config.yaml
n_layer: 12
d_model: 160
n_head: 2
n_kv_head: 2
head_dim: 64
d_mlp: 448
vocab_size: 16384
activation: "reglu"
norm: "rmsnorm"
norm_place: "peri"
norm_eps: 1e-06
positions: "rope"
rope_base: 1850.0
rope_fraction: 1.0
qk_norm: false
attn_scale: 0.125
bias: "qkv"
tie_embeddings: true
parallel_block: false
extras: ["capped logits"]
init: "normal"
init_std_qkv: 0.026
init_std_o: 0.00593
init_std_up: 0.026
init_std_down: 0.00317
init_out_by_depth: true
optimizer: "soap_variant"
lr: 0.00818
lr_mult_o: 0.657
beta1: 0.95
beta2: 0.95
lr_head: 0.0152
grad_clip: 1.0
warmup_steps: 200
schedule: "wsd"
decay_fraction: 0.373
decay_shape: "linear"
final_lr_fraction: 0.0
batch_tokens: [65536, 131072, 196608]
seq_len: 2048
doc_mask: false
train_tokens: 476700000
steps: 4005
dataset: "wikipedia_en"
Each number is 500 + 50 x the weight over its row's rms, rounded and kept within 0 to 999. Layers, rows and columns count from 0. Numbers have three digits each. The size before them is the row's rms in percent of the matrix's.

# layer 4 attention key, 128x160, rms 0.228, rows 41-127, columns 0-31
104:447461455514504444505548446463543415592484463454567572607539428528556466514437523484451523501546
108:463467457586500566535609455539424412539376509482501454507481473547465491409409451476430526548506
115:482511565502517464451480538511525407449574479413461524480501539513567459550511539483406504404458
107:424504531440527531464506510538559525544513555465505517459570447521485424508517620515430529553566
109:583537567401340399490452547490520370475454448497472518530517491419450482611586501433484398425445
123:567556373459470491542541483454478519507505476503506511501459502458508470441386466427596507602588
113:502482565513458524428526456546458381528477509524554503527451545442548466493515513473485621509504
090:516519497481443575503497472532471527495515478538455410467469406567449559503585506552459492444430
099:482461456569584516517519440475448519482529525437475502627395523538455552431523545466482480420562
093:533527420581546454442475462464467503518533485494465526461415440539447404561520603512591436566515
112:564483533524467530507472510578514474519453449450492409459534491466449564560579468488481413450425
101:555517418533547543552491463635501505528463519509447509482463546472467584374574535432495502519379
110:528527506506503466541508447487518477541520529502547453496436476464542499590547562506515552478406
099:578481638580497524479560428497537506455522483427548543431546476423565520585571496472411486437489
120:553530519433414480485526493477560592566601529519481435542515538447523493537502401432512596447513
114:515474421554506540490433473540576478478517466478495505573491538582518396477470562452502411495521
102:596548544474642515536548558513499431498516513498550515544567477413496476586520490439548570462499
095:456443520486536535570517639623442540513572512519458408583545526477506493533505490546469573541518
113:509488546472556508498496549477474479542484601580521446530529498379504494483529536509468534368445
109:508418452444467471492526578467529508554515454427541466611512412604428493518477476470504440524505
113:461520478494489508451582412527481416536455460526524448511501521413436493542416478449474531488453
138:401526531450519550540527484573560453580568477572409489501442554634505474471529490432459474613521
125:491499530625552536494515493500559493593544387478537480536508575500488468462526538461541555542520
075:451528615446544470515557551534485517497506535546392496502532522521498434537485546358434550532591
080:599463646464557494520538493537467453492441478501558488583504478529489455576501511505527466491570
074:468515477590471493560526521504607426478505534423473456493454561438384526468457402422536554491454
069:453435442482522475423534545448488569510439581486471481468506609512474478508455511487582437592464
077:545366400423579597487457471473436564461478472440466463513519524509610459460437562482474427522454
075:527497473504475561501443478468562560477497494546477505496446512456510547471482558419500493464478
069:530626568505516470477507470532472488528476515524431560509457515537571496511477569541534454525594
074:507486450538581559550489485557509528467488439484530533462518586450468541560559545560553489512476
082:448500585458490496549519413539474491544443536446449472454542468549542513543464532530552539489544
086:524610556480467443521508470460504430421423452431487463521483503566564519489437500468565454460616
083:433442440473654550427478501453487545540508512595531579478528521559538545514536588474490442481454
087:545594478474409462559496532476472519534530483462397504591519379580571450448505574531564426440448
083:513400609452543510469510563489488464501531387465532513488537536496575519588484477484493562475394
086:460468448573503480549519587537502509446529473542458463474572514523484511536489504538563484551451
088:491462499562478540444519491553487548504455545518556570445478472462426441461448487496483478453532
085:468481503500568559402448525531538486450585539538554470550489548508434584479552467488462391631529
084:492427483468435603451547391608502540487383480508567477630503612456453482477472531564466459485487
090:435537546534434557487560500524415532532442512481464536571492492494604451501539576552474353418506
091:502484515597536585528518434482505504540400504481500582494538560418531417543511491498534471577465
103:424464521520519454501485531497523475489536576526548552477494596510516433490483551465621568532523
101:449478549543495541505573517423513522449573509450406477606558390388522567490468515575527577500513
085:530465472537567456560515447449501478476451515506474514504488519489490547476540455484502418550462
089:546517499540519507484480472453451445527516413506495564579452381507500407545439588547486493490568
096:510601486470476465410487464555590473455572488473485488496590525480568632461479412451479481459538
097:546433476456569453437525463465471511562508527426444511459564462481538485457460550482438442520511
086:588486436493529495479505487458491553543567533461430546478524448541465612497463575514489482522482
102:524457496565392454508473562516578478468510473474618525440484485493533445593495458537507525588425
104:485523475495454502485451527485583539532437577528526547505471526542513498479587523368586494498467
100:470608429501457534485559498584506549526502457507468537516494448564452503508519554542551567495544
097:547465490522479563466500499531486456524491473464432469539487456386516517507519472563461472449554
103:437455507608498496565468523565557414534473524493492473577510535515529474466503481561523449555501
091:503490512556507558547460455560534590455520420512536389488575526592590495549488452553505551522415
075:501442440568468446525514559489622549446515557511460523592407635476522491463436459435539497534497
057:501518577462477463503626516454551477565507480478538545468452546491415530489496482544527535556565
067:471600412562464489535430515522545541512501533496517538428539505497516542470508510502420551523494
069:465419506533578456445453574490520608451532482473494483575474463444580383507428501513454515441443
080:584547501422542526489479482560424514496568499506456519459536429454524515564468459456514467521501
083:517435438564546568471477579506547557491524526541573494481587533402507508502487582361390518441434
074:399499587522404469510453464535443411478431426489474516422449521470482509524498511579527541509469
076:484577446555484503494527514540607448485546575477495522453410554597477490501516395493588550539601
094:506483484554495493467506507499425563534479523494476462561551532586356473476522441473448514502410
089:490495441381431420549493489483463559464498422584540558495512471501487445508527468514512477563419
080:506484427543502576463526560532535528470483556483476506492533480550497568510564481518589514439464
090:508502534500383487510515497438459494607506544556626512517505387537492529482486435574496472505501
087:484490514468524411554487484505474556583429484453495482511571537468574485520586501505523500446559
084:438494425483497555526480520502463489461527496509488502498509524481486533437499401545516509477521
094:593530607409522437466455555522448550479435501426487394488537456482531512496570505505473512533529
090:486553415453565583476569484571450467531535531570522574424524537407538559534432443470472541497477
097:468472493505538534433498449506509481413517519444522508518453594543552554525437517562542448579671
085:562574509462531508515431526485472560522453570440447585503532525529559377476581497462521464525549
087:496490445542509559509494478483462546496510489524545510450514431466466511507618484505577436549518
090:463442465496403468380603547466484512445529453504487543519525446504448550499419500458476522465497
084:430620487443454485474429436468558531454474555424434477521514528518535463513524402534566552517486
091:505534509468460486508496518542499426480519524440479510427443454539490463524481563503483520478613
092:376522491575599465428526562460526460529555458404528559506493437422429561470431507508484431574562
090:518440514534446438462540483556479513535444608480483506543506538467511469471461473531561557493555
096:488540421559497577591495627566444469418536456643503419613501448555483581488642468460519491498531
095:474516459423521461594572499616545605504446468491556524463403473498437477429468501514449570490481
094:459368619440470481477493491524557542491466454401550515441455454453551490525520491508515492534489
096:541495426445459408492476432459431489498453461463508449552495444452428463474551563493528438518576
093:483511463460478476399477524445445472560503475534427519365483634548485503480517509414486459440525
090:498564530523425528452442518491491454453547498516551488418450515525412494530493464444513473528475
086:511556506488537458458412567527578490506517466610488468510589438559526539410428511507430539472456
084:525455445495468486518424460487549504516487541545384530423478458471512495449459465451464604482525
# layer 4 attention query, 128x160, rms 0.226, rows 42-127, columns 0-31
101:404496562458484465431453510518512523507519623521472538500490513520446524385537512526487469431478
108:601557429533499517536462469539378468482454512507449467480501450487546583413610540494488579501409
114:543520455444420488561468506463553490465466447441493510466393475551608415459404513451445519599522
118:471407455439520528497523420522503544481497500416451498564538476575465574523440462464507508438438
118:439412570506563511454474568569479510480512554437501446500515569536502443460507537586432565373474
109:557407512579463599516490497430507638457504523487434532506604560541499481568555455523418494505541
097:419511445492416562496510433559538522468359572499475516548502458494401512545461548446581622552464
104:520506470456499491490494442505631462508510594544488482415470474441482500485508572456452451522404
084:542537567498527496549492567549523499438503444548562511545498545475432511520466499561467444423453
105:444498548523513464523503420463552524506495527472437569537469435456527439511489470460388625405506
106:503520472517540507455595609538581491529485496557576413517512385504443486540517594491477539532462
102:484549440555505583541530565532534493457539555556560532619541448430451408460530392537549489499471
095:513568463500572472500409492533500599529553564434353466478593530532573492546533425421523536501542
117:453503535594532474445502452615489525548445467554495498499530509546494563465506489609562370538495
114:489447515559484503473453458491501532526460460488474465518505460609508540469529519467576409516463
105:551399464451637550492509492446494557480501451590536486493515504593500545478495520469540391566543
107:550495545515460501425540451556473479531502584510480532583434582457486546474518542615448485496526
118:505455408511417469572616474515523544528443546488537525434455480485462560519547432497465476546488
115:455495567470429573542524476519526508540441529500477508513496554531463495587412466432536464445488
105:471530435418488387440527481541587577539602501505537542411523495512472497554582567403483454435484
116:525493511668478453507519560467495484474508486437493573559584498454428483485521548547550435562468
110:473473473524593483512479587589397578346525442571439535436504526542513491517538565482439440454432
075:524557450495572432458520482450444546465478513475480499481552488483495518505457385545512519498463
075:479546571527482526477504406529513467506527531463499412506605455466549481501509464601481457471519
073:308368451505514448428504450474470563491598523508489484476565507499483552497500503478501580588504
072:487521456542493516472455584477545609550495478463487521585467457473497515535525563525551468568542
072:517534577496584597473601461510404385503517560492434540573484495389444516540430493592482513432562
079:575542466420468437489509459527455595498608492481511574515515470544441424501519492488384506540411
071:477471471477481498463515520514526457574605468462503577454531505457518447516466398490477548585435
077:537582520581460509552517476586557434545501437441484561494497503475490486521541431594591544578489
094:511460556444413466492536401512442529494559478525498501549533485519505453513451456517423533426489
086:449489427424490475478601398507438464447614536468488545472512554536492459453397555380506366525455
087:521537504507480484444537438532448530449490424547537477515577453447474510482415439562404502503463
095:623439418517426474513558599504435550520464506510541561484547409543555427497573516533466531477536
090:490458501413509462450518518517490500515533411562517502485540556476497448499444488485444519477467
091:554504569467427463583519522512547450476538477470491481622455488515455462568500503536478568554513
096:514487442461503574435457589494441468501385520508555493507566559552490474431538518483451503377430
099:437515520480482449426473530510480450472493492514485485498555528554454604471534542551449449491514
100:515442415482432420443450420510487577497438438564461514570484560492538481518567433556481514577448
090:446532541597466530515527398516494484473453575506454602498545520476461461552460589414515457514408
100:428493516452433415520555424448489486548497495510429553451530564550527521536446458569549562539509
101:421496550590409499454551454533441426519470567504485534514579530520523529507433547412625531592454
094:418444435528553552418532455520539483369548572395407476497433531442485512502481522568544446511531
091:532464402547535429561468440501413511481608423526487578523449430553453494483408505482431502489463
092:475586478532417488445465525461460476569471419434450544506472462505525469533487542534407426601533
093:467546512461432508487495458557512544429510509475478568416544574458518633495491483444514477485522
091:548448546509495498506575551468519472524421473439445476549566526472558484457458624442478434466462
087:577438442531508533551447480520407528515572592521375554483506486428431448480485568525490576526556
091:522430511569519511481454480514538413476430482541541485507483485502530470593497411607493545519472
097:509507485466493529507450519451558583533525618501456525482472483499513509466577474491582466486487
097:498534451436494476510507524487426596530447396494484544536446427542495487557506558515508533473496
093:465566487573452530418566494544570503492546468496448463514515521444491615538511432596473435545546
092:514513575504446476552447524553576506500463597488462481611531458521514434499523476567460432486531
092:471485494499555492484498396544534496447554421483567447504522480540577498570501497519505580545413
077:413559429499475497472614527471504474491508421487587583542527553546429506517465483483521451541552
079:534577435550504462501538485499530506445496493492474509542522565522577506532513476516510491574549
066:429460467464505476417549453561509460472513543533481543455423532539462459509463548386465489521483
073:556556591559462440579476458542466430540380510418475485468505439554471511534491491545542482412511
070:447535518474417466539543532510484429540590571485467540439434524493464475428573565497450503460480
084:495459538467551478552416464482452480571486501507594415466526436525563535474479479506440613527533
082:496508500448483419448461563503528529435548370506520543495526513517509505546554509539464518558419
075:520499473504434451501510533467535394521541471503507559538444434578448544451489556568491409492467
095:506493530455487419574485472484530480494504535486464495530428487445469480500511529458470557480547
096:567482412509483485465595396451482558436480490544499503489490543466518458502573468498537465491555
084:456455434485450563490578385548474379415502565447507406534466500428530515437514502486458557429421
096:530503449489477486464398525464475543602410555521524511532534510603540500505534406438569525400543
094:495526575448459396525548493505531501503382528514500532485489530468490456505546501575518440512518
093:494436484542493519510490430505455601455478461530485452482477495534504581464489440580560448394555
106:457511652390508577554438497513516561439430590388484495501482401541467508550500556458461433475402
085:499526484463588480439559484542465473559506516524506537450507548446592493548464477531451455466513
100:474531586421521518391504334530486480352505460501479494461494547506446501442431487512488467600519
081:580546505482471496466477526533446551408456544475403571441452463463521506508593524534528456500492
089:486499508596452554459478462453526536451506507570593481474560479498486533507581439533533502521464
088:433484501507550447433544552471474534520650445450512504493518498460544527480474567484479508558499
091:476544573429472472497508504444505442504480547473576453538521547499542502514513420490419592570521
089:466502525448500512593489444504534419464473474471506525465500459540506443585511576533486492419492
092:507454534566546525435520483406483404480481480483541514497502513545449454401493485497484505464474
101:450419475469468518476634508481489528523401607488480527476486583525480460522423529582497430574443
103:481512443537417538534509537552451527451506407570496445510489532596520535578606462443454600573475
092:435477476499513566605500468648573513485450442419606574507445523457521516457483506491456557440483
086:475409580480497572486568484540466544448433464447460565491524425461533523472495525492526505533512
096:460564508464511422491483423508583482513407486532492442557526496567492477457533498538562485541554
098:447491476527459522420514512481379424538516529509455555409441652491429509504493503393480413446509
102:403582589524523546438456482537488568469430518422560427464455506480460452536495501506527476430500
094:419556549506447437469454513525499533532481491526479522454548495574499575388398490479327523528522
090:518464506431518397505448475479506518548491456502430503367488434472542484488428505515456557472539
# layer 4 attention value, 128x160, rms 0.285, rows 0-118, columns 0-31
092:423463414522493462512424554492604532488372596584444552559443536507558499500601477497564550490543
108:491510593569582545467524476478454629533536440461502490578459495441492476528516598519539352526486
087:438523475525425496468506548576581470534451497505580454564524496544530376523568494589509457603451
110:549508498445515518409466601391526508470397559535529568424535530568450494420411457421562507438514
103:426542494553527434462443530521503491538520539541498518571478411586552428477472505573452429570423
101:496463493566517510540444521450539528460466454576506534438417557515538549444519484509420576556459
086:406492554454496476514531503519449523451424457499580541523432535528395495540517624593447512460475
095:564504488553518503534418540468502557458459568593436555535457555560466463548543537415559429426521
087:456523475489428459484456488451564517445535490513476416510538519506410542469645545460517359438602
093:553527484547515495556408481507527536482520507490556447559494476645487541490591558442461451488485
102:526378454471579555494632469395441483513485547365471529610504532456491451490477561544560402515582
087:448486504553486423602421518552592524462607463511471471485546490505449463500433560380488486469490
076:558510576467610419556504564498502470516543499474515439538444571499398433493489525554509501523508
088:463548449519458517609482586575506556454524507580510419484507518560489474559524516441476489428469
081:497469557483571536491586556487579479469522449461412484448593433403500515466495513439513557497535
088:483481522561497503502456591490459519527526505557525510410461464458436474505488417427556473485433
108:492523516475558430401447444446575453583474568416545567506507501482521579396423477548452445512486
094:546472551515447512445554537479543488525557517450414555498546461546518462515466468543581479463537
074:367546457405485437463484465461479566468532543573472527536501497533472540459499449533483508496528
091:510539475490554491443488528478435388496547487453504418569475518555534486469588484463439522500486
096:544587507585528537558513519454459382475561461597537403567528535518513490508533432503456471583500
095:481470595494501424467518427549494552447411475499551457467541472509545389527457484538475581532473
116:516486489578457459410526427433395428487518454457442520451505528493499447562473501540542531519536
108:485493490480563401542449442425482552488459594531467594465523421514517435417462551537518568481450
103:527462424514444425566480412615565496525495538596596498524483578522525438512428459536510573491457
103:458556435450479519479458471538429535529505431499524472488443459481508528515525471562476501497541
106:480572511582462524408441604491533488459441491604495482420462494557470518505572455452574415541444
097:459463521468438443493450524455536542510425516488471407510500471575566392584448556534516494526482
080:509445585493472539561515472532473490470459401489482534518460513505520576494459486606511539494575
099:522443580585586509508491486527507500440568492478486505516527515475505502489461449436518561529409
104:444527584442423471415456530453485507500497531495485441453482612548441485534506542423541477527479
099:443540500396458413553405474616578558456465428501517450494509510441557553508492452547430587504534
101:494477485530552530495449587505499460591463559467452542448452503527494390489445558569467511445446
093:534495410574470435467542469445429492461611465521543552573498507566442481532510502509478458575566
103:464466456486496578488484526564518568507479435437528541448408388494558453504496469510475581416530
085:435503491479550472532476444559483468488459516439532591437475530444524451492379489569464542522473
090:560444453534551474510440455420518488514467683565489546499520526522511510447468525469487501464534
094:421470523474524491550464492490409531516560470440492445492472479427520446624556519438579492508472
092:477495479438514561542582487516457487430466550441453553481506527489434405553491543452583459474430
085:510511479545530524444487581418400470525567553504523494444475486482436498465487456431352523383442
102:600585459500489533568502462486456547523493483504565521514499499432460565517579454442590615459536
090:488470461554455454588535390516411448513477537442522453553507532478547435490565454520519488537465
086:520555430490490461485428519463542549561537473429594483423425487518454473408488490421459577477505
102:519460532507502542488503471532470506512495402525425477475535461538497572521487513506447480397473
083:521473559491423505465510420481430484521579540475457504490543478536466519540364513406422465438604
092:557463506547449584530480479508509573489443512557482538536532520451571494549544472462611569519449
092:502484538499514554475505461522541607429421409453600484536425514568485566525536549456507520484535
093:491522478431461503577524523512469513511460443557485542505502443512504453543463589404491539452460
089:498470561433437482545586539547490613435489490504437474457598420538592433580565545502540525500415
093:465486518430453579499539508618550555475417507415549369522493465500526572465592526471455500375501
089:555400509632473491457475502514500599547532495496563421472460485462412403588531499552536555602512
088:570469448522474342389501438474473554597580486502489485448552500431507525429522549462471449506562
096:570555478561527473482457545465452372454437454523577480535470519587460467492490429447462449480513
086:468530573510557476427388441492494464448508489465538445523530406548569457545534492521418587504414
092:526477434539556540553479495503538576415478514521511500636557449613455495532556493526452474542511
108:476563584508470466467458560449593461525538471478541462538557478450546578513566398486532442579547
100:432566542544545529466476496559543581499532480466504491504468521507474512563472473484511546558423
084:518366530429486540462527427459409449487533634483431552407479494530524455550478623531547474497502
081:504505511435498522531529426599464504568488494424495516530533484496582547452417537577470513432526
098:512559344499468520474591535466503530548497564543521518495438510585465572479564536560525507519556
097:430465561489563530520491521434410485465447482535516530505442530487494477585501471405569458437461
104:504484606447502546465540419526546520466474521478566475513556495600603445536495476432567556525436
082:547481589456511423477507458511474493431429525388493435437538492480560500529513479522553566505502
102:427570503484453496526454476537444510456529494511491413525496457473451444524543499522526434513499
097:445457494496538589561428528469458470457508544515439521557501468509537532511546490511494560459484
131:602516452440431466562371488463450494450527570511567488585470433580523559492620558476464526468600
117:425600557470440455456409512528449464483443495475296537516489473552472484455598519513526541540433
089:558349549523519478493487535444514503476518539450491483493487527540531484598565530436578460454564
105:388399572485483419513519493584621466562546509461506458435487532447525562541494441485497447483453
094:636478503435483512519426439428535493565477524554534437583456551502485536364520460478452489505533
102:617450428466547531544457548516503535515492435562475478511440468489464541539560490499561443437509
096:645424496506475551481414477457517495471474543473604576501500470502555482469521502526502584448560
092:552502483434493458487451528480486458526544528455496531416568483491526524543614536606502550478439
106:419455530448512447516605525471458512483476554440552547569509497477527489556512389498431512525591
106:513481481575456528533512498515487498463525446529476555453480593515452476488548451485601529554581
110:562408565531498522444497561491500444511528534423523492536487512519438449491523466485440460448528
099:592526454496397513535504551530630509503441605542559533604555525583474527486527461560429498597499
101:496467488458470501549442567584533552467418449540471460449468502571469448482510614385608492404497
108:542511448504554602572571481499518522561511418521558462489541566439528496517486510511387597484455
107:708495498517488521594499521528487485513547487456438549561535516542476491518492511468545563551580
111:455464677495449540552518461540529462405492484513579498381561425549492438566549460470586462536478
098:516453421513425489478432484499442539523533486494558574465505518532523578435544497531392503461498
107:616618512498517424486494515443472460591411410542590486504526388528465495508420516537545546566496
084:576549483444471477565495428491528516565421456513604513617608504470487494524440485536479484513498
127:504546468474521545448489534546513493518462600565552478491483562494514538464510466488501544548428
104:528483429529448474475466522546455513521615524462446558415506472474412461430503491549465530549554
109:540469530434489478523468495519457500522528488525697452462513536532499424511451491463389534539429
116:598492495446490482597468501527493492454462510431427428457529488438499435547495510407554564533544
108:454506448466473518451496504500487579397523535433444502495525555501466463484516501377512499432441
102:385497600392485482484497467514562465487461565481506523499418559542562557509396522477564513441566
111:463383492446475529541513561461507571515531507475383484588511496507497506489412544448467513509501
117:560604432485535503493446482486493436593607530485492479561497538527481531519428477488427526491481
099:546547510512437626455533588483450442394503495480563473483514440559553518497482451542552515519535
108:469515482463508478602473499490412535536573459454373525556516429494544483546576560479503483531452
099:485468473535487525512402548526529465474490467539517514461520400551513522415544504529600521481506
106:539397493462533340566552511494481571531459510487429534475471538526394477471572540482575442484498
119:500393546543481502521435483496512510629467563555498508544487479495512519572534444527531574542486
104:535608593485502466567432463451450516552469444478438465476525466518484404429488496519600479516595
096:564525540504529442418369511508524485431441423483496510539481516499555505501595526478432564485522
105:604452531499514533560454536448463464522408491529425641541505465485497542407554490563525460535459
103:523480418541544490526465580479470484524642533554506533510532489415423518543576484427600606523507
101:505397471455549525551569413538546523489447571479608486578494553446530506512462582436470591463496
101:494466475502599473475507520461590535516510434458552522386437575477451538537557491554479587485552
102:490540414422541495514539440472552467506449489485505435571483526459472464564416492549456534482524
096:392569537478500431525524445515463474560508483567460484521562519562503430456373485503423473442487
106:433487551507496567525493462568462489546547494456398529420484519467470487445463498508423483429451
101:422484534475413502364462541487561501504424569485556465556455452461501491467454508497487535493470
101:436536553482460464477445513525511502519456535551468533498459384452494440456580493578444477585482
123:651409448543485548519494509541425477469474409510552506476491486563484519477498443486496595431474
103:346482567467457519502474493551528429443508530434485524424410450564499479514458551521448448465443
100:567615474444537507510427550460444530572471555439412492598573424507532502473558441503482523483530
113:612443427551525460571461541486568516601520519563572511520485556485476421486534490553492557574502
104:447531456477496537354516543491534516483514558505471502480451508497491421513458495468488482511488
101:448463550464469571440528519537528474486451555514455570493442589420544506551443509516511507477471
115:434386492572514466533518467496567520499503457546492528551445500486504534473441498522618482547491
102:503506424488424509528486493465528517594519503437442515414466448450537505506554449502462526512565
102:524500475511567474593535502490537494525435434539488538434504506491505482494430492451562534442496
094:523629498474530564571483595473508428466547510524343501493546470458508507411539494456508490440512
098:470530527472542507431443534498465459416521574500400493387524480562520477454530448524510564413413
# layer 4 attention output (transposed), 128x160, rms 0.157, rows 0-118, columns 0-31
093:550499552431449474563496497471459392510483585524524433574497483481447513476511356468488495507635
104:415437515361474566432479459465542473399412516496591476541516489474515493508462621563474481500444
087:514570539471448507499405512465446491509513563540519513603578515535460463422574409554540489422510
105:468509495467561436545442496475495546584521562560476605449494490465425422476501481518548458556591
103:428420470497497484492515538493436558426471512479537510570543525421487493476508466537506501509457
101:552344497509484510517480468517543560551457458528611453407409531574550535491588443540544538489544
087:463549578474357495453496421494470480471504394516531522509522490497447536453498581518473387489484
097:494486482454548476586603534545529536512516541496564426576528527432458564578462403445388478516482
084:492497516479418505571578420508505570569534514536557516516520562493512453552433476498353531524547
093:564433577448518533610489483473486409567518482537676527525505516471504562585479475499465532486484
103:435535518424557571381510532492514520554474578487441491598443547510578511523429515488421437478451
085:561524471564532602552510427450433578499534459529473448496518510504433479456455502426539528510585
081:458551567477537498492512465506458555409498481485482471556496474504475496453489489468538352481473
094:567425461505436488620496532515444558519479500489580457491545503434493570534528481519442626513481
086:494442492544422508501399547436494562509543416468437494487440483434412463536520495571565521510478
091:473412464552540553476494530507500491517554472408516448409499474543541467480473453569488510541549
104:337448481438692483448494495541554503537495571496524515514428567445496537543419494459464508506457
094:500481488497448482511523604487542508458576610484526579541488531509467525447474514409520514509561
077:449560461465481484509558547522500463514497487505432556563502467497524470522457480538486502571511
094:334540591509530518484493460520485532515474517405442535453529530462559514478476521400426526466475
093:539407457533494484567547536499515536507529477500566508488514481516524531580566492537501457453458
094:498542496443372462504468444529494493462393493534486527457513455513515554502522506511589545544503
115:410562453471504517440618542553517482485562507549464492454510517530507496515438488481485458503510
102:477517535459523522586452537485430510580515434489444536568504397567541547510517459535558500590551
101:551461484530525503491626539497469564481494492493550487489537532565416419454480429458457449526575
102:564620458415614532445465448511499463461488448542520468457507566581479477365435479510391509497515
110:517495440514557447524478467436479538545551560446574495529531467501485455537595493528480547548561
098:430508472534436495478486445496483539441441507517593533513509479509474527553520452514547439486500
082:564540470418418474479419554502456469498463560509514467525433494546476530481493545566409522491522
098:510336519494486534543542538491467536512490442403467552431482484486512446549474519519644500559449
106:378537529437469483572500491577527535502519495500471520487522524438498478516456415492553479514509
092:561573429477499466533411537435486514523479473547453490489442469463481507515488500531514465433577
105:511471629511458483522498404444488474550395441454524481558563534507508514454430464571448485493524
097:480606442473497426483505469436471498463579444450553483524570531511467529538447559430408485541488
101:534465444453489522395461535528508472479576551471607482435441476509483499476567463480371580479542
091:523479479561536493467601509487507479586500451476515557493403470556450487537442510611497494510578
092:438384465472508469588539445505558431442563529473426497483517556489469507518517518412602428520484
086:376480581493508588491511450514486422470519397459478409406444500439500542613516464527461494587411
089:498552529489524549508583520548534463437480443467407518427516480460496395537516509608513459439440
085:440492534498554519492522476529515400558537446519497556413465500455439557544544420532457512459478
101:511510535508454533449510600567528468513486476522621417336507432488511439543506519559515487451441
091:480532582479471499594552376452443433580498553459401510516475466504543463485452481463499506551463
090:510501533511548435416514479543495528510551527522634536420475500593475557484521432487494559517543
108:614497452540531521521427514461446517537514394466463489578546510497472478442484534508426545407462
078:470490443504540443467484557499521519509579509548437616524588446376513539529444511473462485528552
095:550374513490518554519490598523525419480506541491588507505468514514441504581545511480509576499483
096:547474482429420574523434467447483509463421510503598552499487532572514473487456552473519598488539
096:555470484572405503554383508501446462423617449490463444494461465530471567402654602502496508408497
084:581497473472386516608445594480417482461492549474364463449513410538428501490626462513571559506543
097:538592535491481528513416500545499472487453588509460479544500485449496489502539520470499579459518
096:518508509481475493387390486448465536431475547502677490510484438495603509488525541547508425506513
088:452472503468500522449473470568464566549572581572495467566491533539497517434455472509432559473411
091:517605494515546500521529425524515456545521446418504478494584598524479412534454445478455410526559
095:476514542512533486520490497453486466496423413446597500475478425442529545639458491514517526505554
088:632484546478562586536481545535478525505463463492513455435540504468424432541513479520474476508448
104:321504564489509414478580526533525488486458578488533425479473497521493527582471482479514521438555
103:628528480556594582522555470465476408453495451488645484555490507492471555601501456481570529525542
084:483511455447486528515471511463477475473539459486427535523516512475504476579515491495464494538476
081:518501467452577530496464535551519539391495582526356540484529531545462528377479581451520520388564
097:599568488472522496503437523466492487542519472508599523603559473561556499481449426435470494491440
099:388400519532526452427559440549530497460563452460552469408415534573450521499489479521439467478435
102:496396517511534476504490564474407523437454493470525495464478531564486518610607489423651501494494
081:496545411458509436521449480448397493524462513504336512453439466484535570527562516503634506516529
099:570715470547542444558544465500505506566460461487435431680513397540565505513396484569497432460509
103:534594511540456433438600498501510469597533456475486483461495540447459485513444552477498427513517
114:428459568582506523449607576534485436544502469493410521423562572437445488531399422501550527524410
111:550429417530523560520552496441493547551541479579662522501540510577586482490444496413479447529557
102:470610507452427533512518510574525522535440434533527494485514489450516495378486497602433559551485
098:558580421521562512483513491377429542442527540525495546558498372569496408466501528481514533456535
099:429509487599515517549589550555475497459508483479444562455551459506539476663501532561543539484472
104:409551544581416463488495460443457451510474591428540584527549533573517489413450538469517573572498
102:394578465486513480508529583583535532497507472632500367522487581485408543517524491466472472554462
101:506545483611614528464487515511537551496513451567506483547456524502414441439438466388466478546541
100:550554448588585567474402519586569514542513488559506445480532512518444509423515595522626519476372
113:485506561473562460493504503508523547561442511512529444542532448560506587554455567489381473437411
107:456534433438508473565518458500507523445463481557482528488509515536502544536470587563532561552488
106:435449476457675480437498478442386530521547387457463449434416444443439474464485498438540495479576
110:561507451568516530477537492375490487534574567425476625584573473448535531470455454621429485590454
101:482498548521491358416444447488484445485524558451460482508476475542456446515482457507575391602555
109:371516492472548509401458521449538520518428505557577469460467546513450471484491444528499474483410
107:522515312462496460469474485439439540557464510448409494571424541464467582399465551528407496418519
105:492554541538589489521549497520558550478494538451470379563464457513485463566471492460568467549533
106:418457467524498587511532457509519544441542582438416500532475601456554489507556479462462474438517
094:522452518537508509453479549474496542471606495514423524377411492534515563473558484497453525482473
111:461483542513564408517469462530588478549560419501475499498570495469421501532462476439460483433547
100:510502512539615473509496471489599533479410477571525416580530581544545487578586483489531469478431
104:476523438533543481462522465497575521515474535489355517550527428526494549460537467528523462529586
109:434533479554517519400568508440476497580491487571544578558431517522515495490532542624492404436507
105:510491538548521509561495536515541392586498464578523531568477472497568518482422534624455535568535
104:578523438588463539504510521503438481515505410550523489519520491459525487541603495480417518584443
105:495614505547522538503560438561538409494487483502620559451475565380513480521559487509530527429483
103:440456583526478484512524523505528559449423477501543483504550476480568405499570476561574441597511
103:487463490461543421550502410490524525624503490531472498549496503424521502504497504431441500469485
106:541507541517467473393497482473593468434474541559582455432495566535490468446431404479496531549547
101:532467531479501480497539481441462492519494506539450519562481623459476524602568503491426492533473
107:461566505523566664455440489536539490464539434475572474484484426475493473521471410536452602536447
108:472560445441535473507518563522442557399482428467509475449543518438473489429486568539465497454519
103:422392409543515533470584532535562508487574563520510535526455493480491553572542485510443475551430
097:469495456495477542589599546477536511561555584506500476429535518484495492427405548483569443536470
105:444574490535476496430498475541512471472563474490552407473518517522546421579467569496480455441513
107:461526554472517518521509550506563526489390456463490444479448508545525505467476480563447454461532
110:490534564532440519472485543429484441496533464546419517446476466528491531541541405527531425541516
106:452548536534459570529523520554467478528513575468458488602595515481509449436424528515506406556459
103:489465576519400531527491624501472525492510532455532498466531451500532613462595486393583471478496
106:572469498502545579453498518462486484482483477420506523534472496427562609557608494513577468586480
094:548574384510518451471558549463556431449465500600541451585530560541528453509558467435572508599560
110:498570445592599506619558528542476412474548465529460472489563580493542529516507524511504439545484
105:533498417526604498474515474510588499499582480435540479477516573571483569518437529451508501399461
111:408527523492476553462514545436527558503493580501452502529530540417510549521502584576495466579543
107:598479463492418492474556455418458577513434481530454525543620525397522545491503549443575520524547
106:461416540529457500559551526502560482454521461608598509438394604491486547543453582500568519536522
112:403541546459557498435525503538498455420484449487462451526538411499486639534502484408504463392539
095:511506513524628397608460469533484543484510446532564525502548494487538555470526491522532511513500
109:574526480532512432537442545464480506482567432500504494570600450538497511429513480426488438566516
111:533623474444484556469506521532409511521547537461499459502573543487510523525562421448425521465533
103:487518543549524430505523549550494496447534478611511511589583560517448487489447518495531468452471
107:517532495516484550402468504513476487504532563488497458516477486473508514567547471564488545514502
101:448482520560465431442503438561466541562475469509642446532484566514531388636438479520526498565463
101:474527465518415532525553503533468556604506396451554488597494521487417495576491639516530445550542